config = dict(
    norm_place='pre',
    norm_eps=1e-05,
    lr_mult_o=2.0,
    lr_head=0.00728,
    warmup_steps=200,
    schedule='cos',
    final_lr_fraction=0.03,
    batch_tokens=32768,
    doc_mask=True,
    train_tokens=268600000,
    steps=8198,
    dataset='wikipedia_en',
)
Each number is 128 + 24 x the weight over its row's rms, rounded and kept within 0 to 255. Layers, rows and columns count from 0. Numbers have three digits each. The size before them is the row's rms in percent of the matrix's.

# layer 7 MLP up, 1024x256, rms 0.0662, rows 223-241, columns 0-255
105:127128144162162151150118136187150150135164095130152133137123117111113150140121101093160204163102148139090120127138130133117100145111150111173089098143150162120118093115131110159105150180141158137110098163119081138162092127132120119143114109133097137086113114124103084177107093145172124104095109152099139136113088121150133139110136120125113137139094159144140168078112141112117140092176131128118113161153100104126119126122129150139150119132133114110088123109116184170187128103157168145155126117116133111154150128124100103130128097077105120118143129150145158117115152096106128124119116115140163110157113149102084113137134161075150115151091110120103100110128150115132144144163126140149128118151086109139135167102173127170144108156141112108110116159090123132102088127138159
098:135088123124116113122142096118109147175101091157134154111134134129109138161120187144152158122118122102100115154154142166091117098106109139153101116106137085129137095087098110134156126144121131125064132156130107110122081124136117146120131153101142134178110127130136120147139148070143120149099164148140090150108082132145098144119127104131111114139106093129124112102134122075070127122103161115115148160136117135135071081131127106126183167152103115155127085125178108128133115123145122141124100169126116154149140151100101154129131155147097096146116083152136122093141111140123112153093101143165096139143164116108150105125152078111159128136099143081090117138109119150162097115153114130122100156124078137097079128121099127152104117082142148092158137115141135125112113138164105
093:167146102119117144173134199102145137126112099123186155133148123106122122125122114074146146128129103100130157143087113108147098093119122139132167133129114129122128117085118104126104135136132134097098121107114119124176112144128109145135098180103103106108153118137099157121177129128133141114124183108068099143144108183148147119086114121136148117083122132113155130120094159140130151088073145112131136139140109093132091148130130121159108151130142158159125135115113144091119177142132090125147130109149128144145098108113133115137120121060138078141127137163152133153099147111097096111152118122150121170169104135133150130133092143104153146144141119134171086112114117113117154077141128123129114175134106187128099113112149123188143160091131144177128161125141131156111126137089120
098:140092137173113109130169124148122137139125139140143098100113073133118136122138080165094115145114112180108153103108154134134145116105138157133125127125128154163136185137139096127133157129122118108124148127125141136129156158098149156160139130140127121145084116109121152113134093110118157114156112129091148139097086160132165083081086168115083158131143144110116140122115123096148134151136135138118162144134121107165159128115145128141110107117089127096141165116118097115147126090115110154140128108113105109115122134118098121128133091158105101154097168110148178118097073121128145158118130166156127133102114125164147149209160125123127098162156132142115111147171110164163129105108132163135110171139106123136187093155144146177169075116116146106131130158130116097114139164178146
097:176115153143119078126130163134145159081135134117129136093161111114160117119123090109110130160090140084142167143126099162114167134121149121129127115141147110126092129153086133098150114120114153127146155103142127105137107097121113184095121096166157138129112121136126067192107084148143124094142185110132142092153119117133134141159105149170103119112166150150132131101092173147122116142157117119119112134154146137160124141129142136131160110113099111149120155146121150164138087133110179121120102119127133154110124126123139134124139119170101106135102072169184119089146127138115153149146138124104110155105104114098098155149120120097121110142135103110128126112102118119091146174170154073127136113146119086126168176141141110150142148105147114105149113129155108089150140132175178
089:116134120137154148116118130128148111124071147082144113137109111160126147183122117139094109109105124114178139141109100148113110108151158173128114090120050144124123145099083120131110085126109170106110121112141124110122158115158130131130197168089169091105164144147128101109096132131114086157140108144156156161131141128104127153131136104068150113133138145166100128157137092124129133127121092132139112108157100090131104133152119117164148143107170130121110163123085159142185150135145111060142111178172121154107131104112129147165151140102115121127127119095166075120117148148135131136146148131111098128142084125152145142110159139147139157105105133122138147130113135101099156130108136101146162136165117110096175105132124094150123096118166096153122093128140144134136138101143122
094:156118109135116107158163162107116134121136152112150112146155114153107149105158110142142094117127173128179137076125130118177115121152166133120153084169137092164146118138112109121138107102104083100130142130145176113091126117139140154145156159133124180092136099156138115124102124148113099115084143139179109150165114127118152129118104126087106151142082128135112145156134141095150118097127157116129136083121097153084152099108148129165106109143142095178116172154118117088097089105143143123147182128129112166135138108078092142140141104113093094118123159104148141137137117144118145134119134137141126116147113173142089138111087166140140146114104166143128146136183119128131134148133112138144127087134144107146159213126127115097119125115149156072106162143111135124125107114109129
107:122135116144082125097076111136127102104072149144173143116133124182139130133124139104136115129119155122132109138151059131137161065108143121115115139140093120158134158108128110144129132103131087153109124101076171114143114119060119107119092112131123096122145151096131085108129141094148100141101106188140130163148160132129109139121150114134150159103149132092109085138105163100129159168177131104146167118119178133132122075122115127139141108142095102122133120151132099122136122145081157174105124107094120131149096143094120110104116139109133092098117134133103122123127113120138152136123110103105089150136071082131099135195151134130158105141132155150134087109136140118094110128111141121148142141142151113109130105121101162150135089134102159115157140116139157128181152148114147
100:147151126160075101120142097122119162141122120109106147138081102077103159163165107082147134144113121105156103112101174104132132096122131166144095150150110155147137116152140131142150127111081132094114134138130120171104154139153139133117176110131137118120103112140136109099137095162116159146104157129129135118151177132149146131083119103118105099154114120060164154096125111096116143083099145125079114148135123183144135122122118146151122150114145173150137082091137092124110119126100135152141154128158136126125153117123117096096183108185171130145163146113149158124102176092142161145118130125150128130133156121133162089137125117101108136123173159091142107126113131159107144131113136114107201143158079129137129129167096107110109144106124110165108133102140129117129153113144108
094:112139090101104140126161195128147149143102068103072131077110161134159103105160078139106122150106090144115120080088144151122107122141123133147132111116088133122129161097127122178111126113118120090094149112133142130140157112111130106154132157130166140158103173166162121132125106144084159113133132088135081143139131144111190176116169146124161146143124092191133115098122131118085134139153147159120122082116152131134141143158124141096117161096128099134122132151127126176128141105135137154132153118190159144161111133119134099131101104158125140094111072116135142101118159136118135129123113126135127118136116138143149125138132138149131109129150115129118104152114099130148155073125161106148114154184147160125150101126144096152142155146117102125133102114092095129140107143178115
110:162142088116101135128093107108106079098137114117132060115118120158096147139098139117108133113107185119089127127088146165127125149095145137100160143157145130113159108073102121128083104106103087124101093155151146139152157122106137134148134144115097148167117148145095163141154128148129098158170092146137123131147112124152084134154117148142106131136114122162143132161101118165120082123091157122114090150139134184117125104178149109105114125131122160101134123120120164130144159162075143138092163144119107146102134099120122108153101110113151148110104133124134106112110101072159130125137106152168130129136151140149184142110161105146146098135150158111095162107122093111144130117137131123166137124125153153173169154140129183129120089130130123126147124096081136118146125112097166
099:136175139142148100084103122139103146138084114140139128122110157090142160151158127088150110125145124118114144106137121152090097166080107095110113129133097111134108104161151138131117144160142135083091098140156169150118117130101138146198109178122106150130168103143089109161120116124104156149120113100130151113098125113158150124129170151160151138117174134139115119128136113133159115112132127136157143093130131068131157115098092147137096137103141133112108125106152145085140126130096114152110143153140112116145171128106134162110113162115115158138149147148122101116107129077135156174109182116113113087129152148070140149101140126128158110153161119155149139137159106132155093126115098137116170140115102135104144146143168167100152148129174109163145091075147114119129107077120111
103:150144116118148129154098157114133092127177055137153119177159147136147142137155109115115134110115166107132114124132110152114125129116110148138131114124107123162112151133120093098129130127149134142125080076163099149134130129109134135134136122105141073137102108158146160137133096111140140110120086095112130135086099111147108125139115107150119143128117182132164141125075124172079161126114121080117130132173145138136135115114166082094101130090105119095142132120117088116104132087138161108123131112138117147148139140127160176116168125152176128127138135156105164121114101160129165109155152085107125095144124169064167086141105134176169122108150137110161120114157141129128147141153109152192139143145126123148124169097090120080122138147118113149136114141141149122120132179098099
096:142121159084118161111122083121105123136098102165159138137138150132136139129107132142118143150178127111110139143142135115132080129144123166102142103145141142105158137132133126134099112141144103141139111122148129111159090126103105101096137148101162170133120137180110104102189148099101149134113153115124106126100122169111143135097111111132099140107092095118120162118134159134188120154132148126154091126122112087089119139154137153120137182151149159131170157129122091142112084106113128154095198143125069126148157144115107103154098127096095165118131120151077114062099151133087125152147098111087151125110155118136125129115127136103129135144134130107157174147116102110099064114142115160183115121097130110154144142110148134116122159095128108098157115139131134096130097115090118
099:113138118158132130151107109131098153140091108138149143159120148088141130146109149111128113143125135133097141118122157145161128118105149116118125146077125126121115121137085136104134098148094132136127108168090136105182122138131110110094086151111087132140114082143160182135123122110147133124136129174171099144141159108150127106154170166136185144103164111143131123107128105119139157112156120168096126130096163102168142113130136144124149127108122143143097136152066141105136078142097127094102155135091104104105127106156075104100113173120095142118116116141135134135169086127166126118108154116183176128148136091137134170109137114115098127159121076137142127081134117161110148117101173118141146144133093080127136135113132111122158147118101155101065143095154098130119148171101144
100:124122159114099171103139111111121132170142143096112054117142114108112145146119113147151109130173118118130151134121140137149099161154109093120157097135107160123114167175130071115175107113127120114119104103123104108164126119153116111103159177103126141146157094104114126145091141110104128104132111120131114133102115101128084174139134119093103162087085146104165156132131094116118076107150144068094083138122167129138159128141118126151103096076125122144138130150143133084101164140154146125128104145104134151162097106131116124114103159144136133136129112141120089150145101114152141156130097107168094162109086093122142119092098137154113100135143113107109120126100137138118133126153181132160092113117165093095131132104142155136163154092153123098109144127120077109158143158151109
109:104097043152135136154162129113141101133130124138138135123083146140143128120129184118155128116136117134113147116119137120106135102097161100184092173159139116138138119159121166119083145122127123170122119134132174133117163136088139104142113120083161104100125140060126135136118185114134110170130137160152128128126161141155135063139146149147129137121139153144121107093099125099130103097132121127130137129205173118127101133138106113163160110195105098132108097135115131103138085134093126151143133130125113119111175140137111144108173176131134120156174141130117094127103122136115124158094154112127127105162137125160148151121138135135123155145118117086152130098141093137134124173080110117089144155125130118143176149095145115149127106146110185165141132155134107130112132130125134
099:153134114131148141122133124163111164120122108114128102139124124182135129089139114124074157066127090125150149158123107105137137143141083111105146124139136123107137139120100096171103154093158181119148120108114116177110141136140093144140150123136082155173153128091128146124102125129144146097119101101148113119125122090136141118109137138149126152142148068166128108087183161137135109145140117130157163156123124154156183152099105094121111098130086128151133133132147125161120129132135114151156104117164102105096089121137147134112134116106115138104144124108150114144100135143126116116113150110099184126160177135132172146162108130100092130125117145110134163118123113112090092148100131113164154076104136136160179056123127145175149145114111098146100120129125119087161155085151141
097:170139117155165121129133136171153149133101140117140167148141123151123128128110086125152148095104154133171131104139142129119117148133134130117106093121139106088163053143129112130125034114099119118133171129134071134113130123128096132076166120105146127124116091105147149140134103124121108149114114142174153117175153130144138115158146105137139110079126127154145128155120155098143115121143171174101119112129122189158145150189097157074122117108145135129116128126147097113116106094165144133097103126109109152111143135103130152166105154083155080111106117145094152133077115156118103163163131124139115104128145137117135111176144119100147131111126130110122171134113139146094115087167088118145141157102181113144130160113142102115141147140148088122160108128117144128121111123134126
# layer 7 MLP down (transposed), 1024x256, rms 0.0224, rows 223-240, columns 0-255
101:106146109130138123124100097144103131157096100192150126173131121146120148091133131105131112181177129070131079130093120162113142124141105109085096124114096130156126139109150121100177105140126105175148131063111172132117117134137124123106128148096143110104141144127094126111149158137144165154139141131130094124117097142141131166142154127113111115128128125146114130119127114098140155146133140132157104127135139191144121139101102112129133135155090138148170179120121067148088123123122110140164148123127068117127130115102138090159136161129157144125174113154118097161176123166135169083136156143164115092129117078113142109086129135112163122125146119107139087162111108110094150140131109141119142144104104130169140131143114178112120175134139158105128153122180139141128119128152090
097:152131140149127105125112156153113136110150136151128132131131159099161104083130160118084127101084143218174153121129120136151162146138140141131125143176104149117135111171114174155155106119098162103137129090148131127148130163128125099121174090122077128109124126163138159132094107145136106097167112104125107090130115106138147129134099143124162166138137161136192113133139144133117131114129110130098134134115115090159175147128134067131104117163107139112122127099148171157160151090124141121148105136160112143123128094116182116118144140135103141138144138146163120099126137121131125133149129127098128117134157133133127130099144138109120133121140142148139093132126172128093123110112141146092138115175141140157205150156110109136124078093160123177091130150077155094122107122159179
098:156117154098102125164103064138109144122116145101118123073166120103129157126111120105195127139102115136128154106123141114095082130132083110181145131102122111069119129130124125112110169124114144155183092173118123092112149087141179120119122125123112161110162132161078141120108087076107114119116127122168128086111112133141100134151149123126139120131119082148170143135160077126137125114142132115100114141117094162119092120104106120169127122119127135132112132147072138123161139087116132157099129123124125141135162117128124144135130154151163160128134148127111104146085152088119105159113146125158115087129139145123149091136086126118124130100123136101168148158136139124151155142129126126136127112131133123117150121146144111172164148130152140081126091071091163165116063122120154
102:117134109140132129138094126073103105122122094135144143107097115114189101061131133111117118170127161130138116164140143143116145099128143145121095120112108161151088109115125141102147155143107104125103140089149120137095116111166119132141092158141112119124125130143166145107139105120141108107101096101173099075121114107147077116135144175148126072145122102073126145157123106156156092091158133127080130136168131151117151143141138129119146119147129131163121102112121121140141119120148102122064146107162114141111125141117128137163110147129138086089136136148138100146134147153074146148152107097130102093171129156110141112110106145110089093118131141181123144094103106160135129139126117122081136155152156145130122108088057149131161163103146131086141158113107125112142108167170109
095:132122149165067140144101120144122167086105086134147141125124129129154122133202154138166109119152127159154151120156139115113149104088104154093163106169143127155168112148138111119108116104111149124116157148120107102086128134133172147146076097134157132126128150140109089101133145149095126170118137116133107149082165139147089094166105145127117106159174104165165112118085121104132115171119127138157148116152120100108130102147090132153126065109135113148139130109140121104138107146052127120121138142089138172094107129140127101142143116145126171099133106122120098122122150144114107094105076093147141128116125128118141150124114156112097155152142139085110131136124142143133118148127151102131140095127125147111137138121111142135159122059160113051134107137156114119089107122123136
096:150115115121111107140133175153129117124140114157125151102154121114094139101114108141143154155092142165121135102135183152127176131120101155127146123177174143181156149118126130148155137101147134147137131150117078127114077088082141147153057089104076132145151125121128129160144120113131107107090145161074108097098135156167120147122141164151080100170138129124160140116126125131126148127128145148157167123138175122140163135165106149146145166122118131113115104138159096102103123093129116160171121090097139099135118105129097152110128082157136126136113130145087164137115108132094093114147114118150179090111110142108136149112115092140137114153098109120111123094127154169162116128107136136086073098080141136093127144154124152123128163136118138109142154132114094122135132145108118
091:119138157129166145144122090122154106140142078121130073132119181157122109127152162150112136148156135167105186120132108127147106082155148118128139168131102112118157134135144113128172114138174135118164125172124140192094088078145153163161144101107117119098108091127125153192154119105139123134133102161126142128140118113127100127119113139136133126155116146117107145147133071146159107138112135067133099190178119119128102133111150116123127167119118116139127107135146100150150100160099147099115113141181135098147111134182104121081134134146135123146117124107106085107084148151122108120118140120124106154101136115112124165122151122104146111129164133116149123139126136158138139122132120118106087125124141157095114148217098094182142107140139107153140125122121097141133137100124153
107:139154070107140153155141099186096126147143158124138126144103104142139131175149141107141148119088145090160101123140122105130108125116141162140110133143126141116092092123151143144149121126131152109110167128085122107133127117158169183084159145138138103083137128114106155155163132144125100121126136149110144150125131147168142151132152146133110146132123129127100084133138136112174124130146139167132134126120147122072166113146120136136093195135102114109139184119145143125166135111159135212122132149151119144138128162138102109089115131157157136121111101175108126134170147155117123088137084153149126165104069104122145113135101120131148162148168173166156156131178142137119135125130116116156143126097109099137147119156140149144122175125153151109124117081111096116152102141088099
097:143161111158139086134126122142118112111112053149114174139089114155124079144139129127144108132106119086087122102099123143131121139135163106097107110101106128201134140085156061124138153151131143090176113133151142147168126141122157134092147130144099130105100115141128132109114127148124105125139141117119120158116083123155175113082141084139093121149107090109157165101119104111109135114128086099104068135151144144150117141110144132136084075114155158129113118114154141128078155175115141162159115109131134112104144083119094114123093111110150108149139117121155144113115125132153127124145103104142130110164085128142153093119108127144106122109097096141155143075091105112076103092113133111150154123143123127128139131084109135113127112126171123123132093154116110144134102108156159
100:121113123146136100122107104155112136135125162175142155139145086096131177144148149120196122107113137144124114200145103122141127142140169117124109115170114125084101128141114112077138124143096123116155156088135135101130136139117125135109142109127057123117143094098119147148166120151182110131134142154139168096116117078099099124167116116135144124121088128095094159114132120134142148128093115106160150115102178142155139126077092110114124135160130167092130159151105143111121106150143135112164166166126103120137120123147120092115149122105104080160095123102141123146143123135119157113103140173105117140149183102104132142147151116122108099064127121104130145151171103125128140152077095134151117139092115135162091146150127128126131125083156108095170140136142094146116123138126155
098:109144135150105147104117098131130060146135138098123181147153097111112163117141101117059150139087172165138147138110134123155148113136122149118109120110131140196109116095112096136155111136120134112128096169132107147111124156095109098137116149132105120140116161130119140155102116158139091111107106139085134130130106086128128124148148105161088078129096071143125127124098126142078096105132084115104115130125162163101137121147116101139162178141148100126112128120127089122140134153123143092097102086151121146130134079108131118120139127141133141114102112161097102115121151137112120145143089128117139118138169097142150139119152167106143120114122113106157134145105121160146122136160100155136164121159141106137090162062133168112128076129132190117128169118140143088178127100137098
098:154108122109103110143140157108098111115126120110130119122155117148146139124081104090100113117155085162136073137124128104089173137097123173141098121131184128129197112125129142114140070121101135159129140151121145114132146162146125100085179100131158128094110152143161113103142160129171150172115111141091103122173116131157130140159134109124119120150077120131123118078118131117134109142124148140112141156098162155131108152121149158100133181130091131155136146106110098124168175114116166141151149138121098113149156143140119157160127151160138126152166114160133083084161145148162115086130153124099133093156126125146124145123105086104130183157117131173104111157149121134095144085162120120122101132127135142155097137088153126115147125125105125098098146117099130119160160123147108
099:138101144125112135147161108129129086131155175154127115104183088121108155147161121113130128122129110136095138150161098148132116128148119169119098175153117129131163113118139145150156113168117137129113169114158124112096110149126090139159152152111139087109095190147177118137114084125124101177138144106124104080121108099080134153111134134173135122133137144141120148138132113124105155095091146130099138109141135143144122115117166056174141118092153131138158119093133118162129105137138141108150146136140094135126144177133111132124083111131143128070107121137116119126138114134137099093110085098109106124133136138092147089095122100181166136124146134101130168139126140152128118079110114144186141148088136193123121141098078137110115102094127126134111169152115149101120122129140162
098:106129151137116139134098133100175113180129164123135101118156124141123116071136105083080163127076153170129112117147168115139124132118128098142112102156137138183110136114106148108110162109133155126125148146117122139139126073136087175121114123128097096148178081125162128123102091172103142123076173135124113160152115128143112127140123099108142155121163159135103149156140148145100158093117130125134149152099111138125164150144135141096112123171079134159084119107125149134167134134094117136118135157140165109079144119100109151151141142139109160142115142124155102136125117119153136140094132139153148118119142122071115120138087161141132110105097131127137125139095123123158151163085131128125119050139100124086152078135136166133133146127120113139110138106176129192118127108129121
101:122151175104144149127143103116116143134149199093118120178138123166160115115162148158108133126141149128138079127119118108104089099075136123126156149118119139158150119127120153134165144145150125079121127099098139154110143135129129163099099121107137153104140104113121162114084115077180104091113156138135120134107119111102133135110104121173154113098110125139115128159129124109110153108103139143102112113160151122132091131129115064136112117152181136098121112153149107110131156143080142133165110129096141118111147154137129121110125155133128164066098143116115127113113133090096121158131129046141162146127118117117145144116128147124172145103125115173117130130159144113110130142168093137165124096090153155116126137114054059139112121111123120150169088132118138099099136115114132
098:102125116104129123108129118125140133133115138124139116124130111091122158127081135066132130139066169154107100131102139120104143171141132101123114157142124133144117154164146137172125142159081145135132094142152111135144089098117127171087140149125131101094146098155127150122207123112122121113109112128138106096122125113108092157129116138121147118138156129113149095104179137149174175099100095096118154106120093113116108111151159120121158110107080120134094159116116076134159136141117163127150162113120149155133168142094168110106152094115098181168139120111109117110086143106120097173105118079152118108134113138116104105125142130119146155101149106090096119074132111117079156141108119142171127130148067139130139168106130108132110150135109163137114118117152121123097132149126083
105:141067150142109131129169114144134132147092117147138118149128111111125100147125095134147164089155112132137157096138142107120112108134149105096104130169132124118151142095153094149102140101089137095117105133170127097099139122143146088140143124132080127127084090126138134083156091117119112156153092167088076133133124078125105143154122133129176133126153151138131144169195122118133163132159122136097158148127126156081121097154137123152101124093118127101128132125110141167118135160113148157079176123144123124101128131105129157142076126122138135101161126140138131143174114123164126144138120086118109122095108132156139046127157097115187108128116149110136162131122149133137122160113132132122139123161192129096089125121137143112126116123134087105105139126172141147094153142179144
100:121094143111145143142201151132157112136125158104110171091125153156128105126147147142118112098129126139113151114151141122100148124112141127115123128112139181157099126144153143096092118107135164146114112125143149144121125063179107063121146107164098113143094091130132079097124115134097105129094156118138120166098153125135125100104158136138101161107120152124112162184114115126091094134133087144100152096148102100126125098114131112042126124117188122141134138096117150095142102110134112119111148148129105110099073107125130111119126112143157119134152143159119118172096141099081121109103134117066136099138143128106124099095116143145129124092122122118135131143101106109127115084159127114060154112166151095116141120106104133114129131092126153098114151100122149114111108147109108
# layer 7 MLP gate, 1024x256, rms 0.0644, rows 224-241, columns 0-255
100:106117161141177138089127120153136120091136120139105120108137093163135139125134146124128166112161117144163147118164121160142126085126112098140143143115152127143177101120117126128133111145086150163169142127117102122172120134091189129101147133130134151079113136151114123075106158136075104165130155120118141131117082112096169102129130155118142115129177146112153149159131115137091157195153181127129103109110164162117130140143109143159101125122126091139138104136144150129135120095160107130130116115103103119142136102129132127150159145128105130143125129152120149131094144120133142180162118141113072162141097131132165088119132148091127102111163144130140120127199159130119142116137139116115099206085124089151075130100119144106141139118160097167143147146103161112123162116130143
092:140164115112142130130137150117140153115145089146097140102173116156114111115104081093128114129163093094134141136088094142133132111150092169092140165127141159138077097117117129142148130126120128133098152095084133154084148081122150154121116169101137097109183126123102179098148100097172123104071118144110092138141107138112141144105118119122127153077102114121138122139148134081137154082066167119176136168128105131112116167091131105162078134121151120121129105122105138109142131155149129121153130149139112120123124146105129180102134129124142113130140119128124138169119180125127153143140129143132164159159139132125137117133133123101148119151127121103157098107136113088135138079118136113092127156136063150145077124132150117123103104179123115142149122131159108167080140105111157
102:158142084149141130140119169091173094116174097143082111139107108103137125142087133140110116139112129155128149142126108158136178120134131123117072109077144146158117098128154120112143153140120135111121155103137113160114130114092129138120158150156110140128097124118114127103160145105141141131142129121156141119091116116109132119126165123173143140116141100129139131148070136144106113113127117131147164184140158130156151143118101083108098125164100158148120098179149175122171134095075080109100169164155115143135156124130154135088077126116131109091138148114086160151132139159128117139134136108087168107123118129119113135161112168146115107105157136093121153100177109149160096146161105125151136162162159124075130124136122155166134120167144140119075102133144110124100095141164125
100:136127144152178137086157097111173139141124126160095110124146112147148115128117120118118148138090118107102113128116118121158141132130139101145135149126115078139167139130096134103111119134166110111131132086113169132111135135125109142092118098137136173119115127131083083146097163138091111102130136108134125105130122123146145096102139106121120148114134140171148125157083154098165122093115127112139182158130147157153112132073141121111127109107124138113083105138113157184141156167184156122132111097142138102095149129102109137167131197087099128102116095170136099103145139109075152189133162152127151125153149111122101156159145114126134088178138146134117133119117102146099155120148112155069138126179120098120090149095164143132120169102160124172119117160126131120136136114138127
088:132110109123082108110119103111158129083112121107127160152092106122151149133131132127122142109151133151139137162111167143096109115135142082117130201113063143100110123115133141103114182116167169099100123132150104127152161126143133149110210124125166103180123147102096113172137173115121128127112147128116140182130088128102093131173147117112129159116123154167113118126106140079116156154136112129108133105112107073127139104091112148125161115111134150112133132088159178110178110119143126160157111135129153153149167143165099154126129153109162158128152109130101093130169132145133125132137120143120145127118136110102116078148170137127144119170158135132142139110135135095129148167090105141147103117119125091126121159141162105139140105150112130169119110111106159154146111171125144
093:102128128104103121111117114102157120149131116135175131134143147164150136114129139151153131151147122117096178152101139104102137128127136142181106187093149120147108132162135111167140098162166112132155120103082118131111115163114114130167121133118143160094122190186103141118121126106120116131141104147111155142146137158131063119146092128114112144093123154173089086145070143127106135129161122166145114144131163109151099155125134106113103097124107096085141156126102121122134086117118096118114120108150156190119091138129132090126144141129120126134131095110157148129110143080114155105133145141118100143149161093154144167100139105103146132131130163094107121148115114094149083138135108134164112153137117151091095122165138086130058114184112142107120127110167133143108116138154119
105:119116093145147153116136129074123136190132141139126130122175144092146142148137098135123150126147095139097125176078134131180109179089154117114155105121092114098113157149132141125130110154146132122127122117140099122118098137159137152122140078139143168112102166158132136139124107063126178181138114114135099135158112136104129089091099126124129099118133114139142129140149145107133130111118125110129164140114088111181147139129134135136096116102122144105122090162178152133118116130126136113151156118126121099097116130129122135141147113079104127155145171109124127114164102157143171162135129142113149077120135165143146174100123086090139144147133075086127086114123100139146140103142107112104153136151136114141124108110183101095169120097148173170111082119151148149136110123123075
099:126164134103133157118088093134137138165156126131155127137121142173148119107107120151113158174129114122118133154073169130141116095120171112109130140119087099140168100106133093156094159138098093112137101135155140150143117145157128139128071138138125114133155082119171112089171120126128153113158114125140114156060122105110108096110073106106109125131110123084111139132108101076122098139121087117132130120101127142118139147068144109145121087115116127125097178118171121149151153117144122160101140174147133147091138131124118154145082148134119115119145130157126103152096112146151112200129150124092127125098080140173132134120176101114128116137136143126129125152150128167140150105172125120114161102126140134168138119107112143118126137093096161114068151140132149148108093154143119
094:132131151133122127131101122102102071116174098085142088117146183081123128136121103132133111132090121114105129168104144103154131148109102088173112118129096108164113133142146119106147107140169157139129102120125123080130143148122155131065103141116109118142108124136143084156155138114101127123118120076107125095131123054127143128122126113137092137056110126127159113121096135115122149141134133154096103149116138060065130130122137173134064122105123161120117128181151144127094123118149103145114075141153123119150132101153122143142144102118090135125122109147152122102143116109144061129125111144119134106119086127102158138137116168123112125137162094118142115127131127129119128132101079110093136086168172123152157154128150141105142124124117172130148152093103141141154133096156121
103:132142140108094120126062111182114051130123119070132103085133096157117103113096136106115130123133131130146165126051106139091106158134101126143136122143126115110111140120144130137115122128113133109099123106171137102120134136157101139152159150078120174151143156136129137118130094144144126132145108160127144132114093140175132136160113122159126140121093127170164105140095143135089121115124123134137108137133140148108133130156155133083140128162137194096136151129141155157144142143107108102109108097149093132096168107118136098121161121158132165100108121143149103118108180062120127144139097152129124099165131121117138109081167123093147088112147103141124156113179099097124127117142133109161149118104095125159085164112156177153128094125145123143116120095136118154144097101127137
103:107134130136184136092104098123145168096107122145118107155148061139084125143126137086148124136107163101175102127093103102137132092121141136127122109136100141105127137100126145112154143161098123147149128151142123126122154155141143146126099093120126126157106093135135130107102166141086117113121132127129083157110146103141112115080143130147118153130177178145116096130114134112060106162091087100146140167155149150124162161151127124138129125145143108141096132112150127150096146155138180147129152116135140157148114133108186131125141117116134101119107143124131178104083114133092118150171142130137144118137152137152158117098070115136131130115090079131182126097180143162119097130144128161088125127111125148095146133120118082153115157099108123098114133136108132088126120117133199
100:140179081123124110125114148179120132135184100115133081146121118139119107152192104139124158143123139165136141116152115091103128107116120155108119143156109156123145128118121141108127148137163151123078128099125138155097115114126120111082157124147135081148143153131129157149139136097159147119138140095128132115111114091132121104104142115159131116120100154125163096141097124175100086189121120084094127104137126121171110097111102099070104119128120110068142096124131121105114093153117117080109114127139084122163101160170122105109088108157152134139162171168160147129153108139127167141147146105084122132138108166116155095155120150125183140126160128126097108100121108185176121148073113114118111140133150130126126120127112137138169130151098137138158114159140106126124127152126131
100:126117107111124165100103097126123115131122152098123121120140141186145107149137162115136131121142148115157098132140098092115106135084123134174154129162191146122134116103120145130131138123126095099098091124156159096124099110136125111096115130131134135130151115126111117079179089161119162151092099124110096146058106146117124100103110126157135139100162127099117164123112131136158113141120140073160126150150150147141132118120186175117160140144132162110091128034095133115132104156139158112129099152137117110112119117124123142131113136142103161115123100087120147140176156146107122093094170079118126189181111142110141129156149144140131068154115141111135131131141144128117151129088133122155154112145120126137183110109159128116122129135115126148165115116158131162122139107124078
105:108107160169143140094117092119148135149108127140127154068094106135131127137134117077116114115150117118118101124101147119175114157146215145138190138135155073125091141122136160122136169041118067090109131133156102114113134110111161106143131136114154123110147154124109146113160118114131113134112144125131146136126168141157134100167127134096121168145100109171134177118120110134134130177136122128125135137085134139088130118138108133142120157111139128123112134113143137180137157175101139127105165117146119098060107150118113131167131123115133138149114142124129121137150096138153091122078141115155127181176112145130150098119147110134098126110082150149073168141124141136090160122095130101130136126164153111145101110111120121129110115123129091121133111150152136143138134134150170
094:125172119115114110146137098154143165145122133116146066114118103084106128105126114153108114135110100071102126099150165153107095136128159104179101119101119169090100158085139071117192085114124142083143129181103151090109115132114140136094121134162150136137123091113096135135118109094113120128106103135118075132140166158112122140101110147092114129115082147118127089098133122157110140101091150114129138110109134139131123140135132120135140108130155170114113121114095135139094112158112121139122111114182147149163066119116096106099134159127110126126093179132122112161116124139149075146141115100092125103123106105140115123155119109179099092106145113113093119090085110114102109114134134171144123144142140116147125128103116148118134127109134168170184170131125125151121134127151135
105:102124089117162124163142108160130083133114133108155123100124114139140150138129132107159127141141130146123105140159086098151157132135134155111145092127137101147065117149156142089069151145157153150126138158107142159139126162105131128131164083077143131134120150119146147166127139152139172141097142121125147057166113163139141099112169132128134088112079128152124099123132155115141127104147169134133103142164106132158095147099077130099127125118141108130157148107134113113149119133118096133165115164089109155162110128169164115125213108134111147098103110069132097127111129114082162118138136140115156115140129144114094149089143101143116123134134160154119104165124148168126120120141138092148124131125143128146106158099146100131106163118142161124079120119094107166099156132096113
099:106151099131096146121136139129094099145159105135144158135111146112138130152143123138134101147148162147157095165132153133069115132101159144088120117139145124101110136134101139094070138125142113167120079125122129132122146132117127116098134120159121174170137104163112100130120167136163136136154128089071116150132122171116122119129115097108133071091116139140113143132106084119084117153091164154114105167155137112118104126128113122104154141136142153134115138126105077088137124118107138086130107110144109118119119126111090156090130128139138115153117076135165108129118105108090120129153087108058112139153122111116161131119130152139157126085140163103137142104102132138158128133127073196129111134113118084157105121104102140065121096128140168119165171092127147131149093135097100
096:113118104110136132101108107110149084134132163155169132173107106106113108111122095149129071148109146130116132085118144136138119116098167136137180122149165125163141102119132157100156122113110116154146108171114165133122180096136127097122088142143124151148146080163118125100152138113112128095150097128116165133101147201094152108109101151158151079118125134143145135128127141145164175102139165107121103126083142154154123137133121152185133119102152093147149162200133125152123142131136179146155103105160114109121125149158115126114128117067144127071150134134154140135120158132146147119132118084128137152125109161059125120133134097111146108121088121106115101129122157155128125114134116149083155096148162127136153133157133104147141138144113130101119131109090150102105124104100123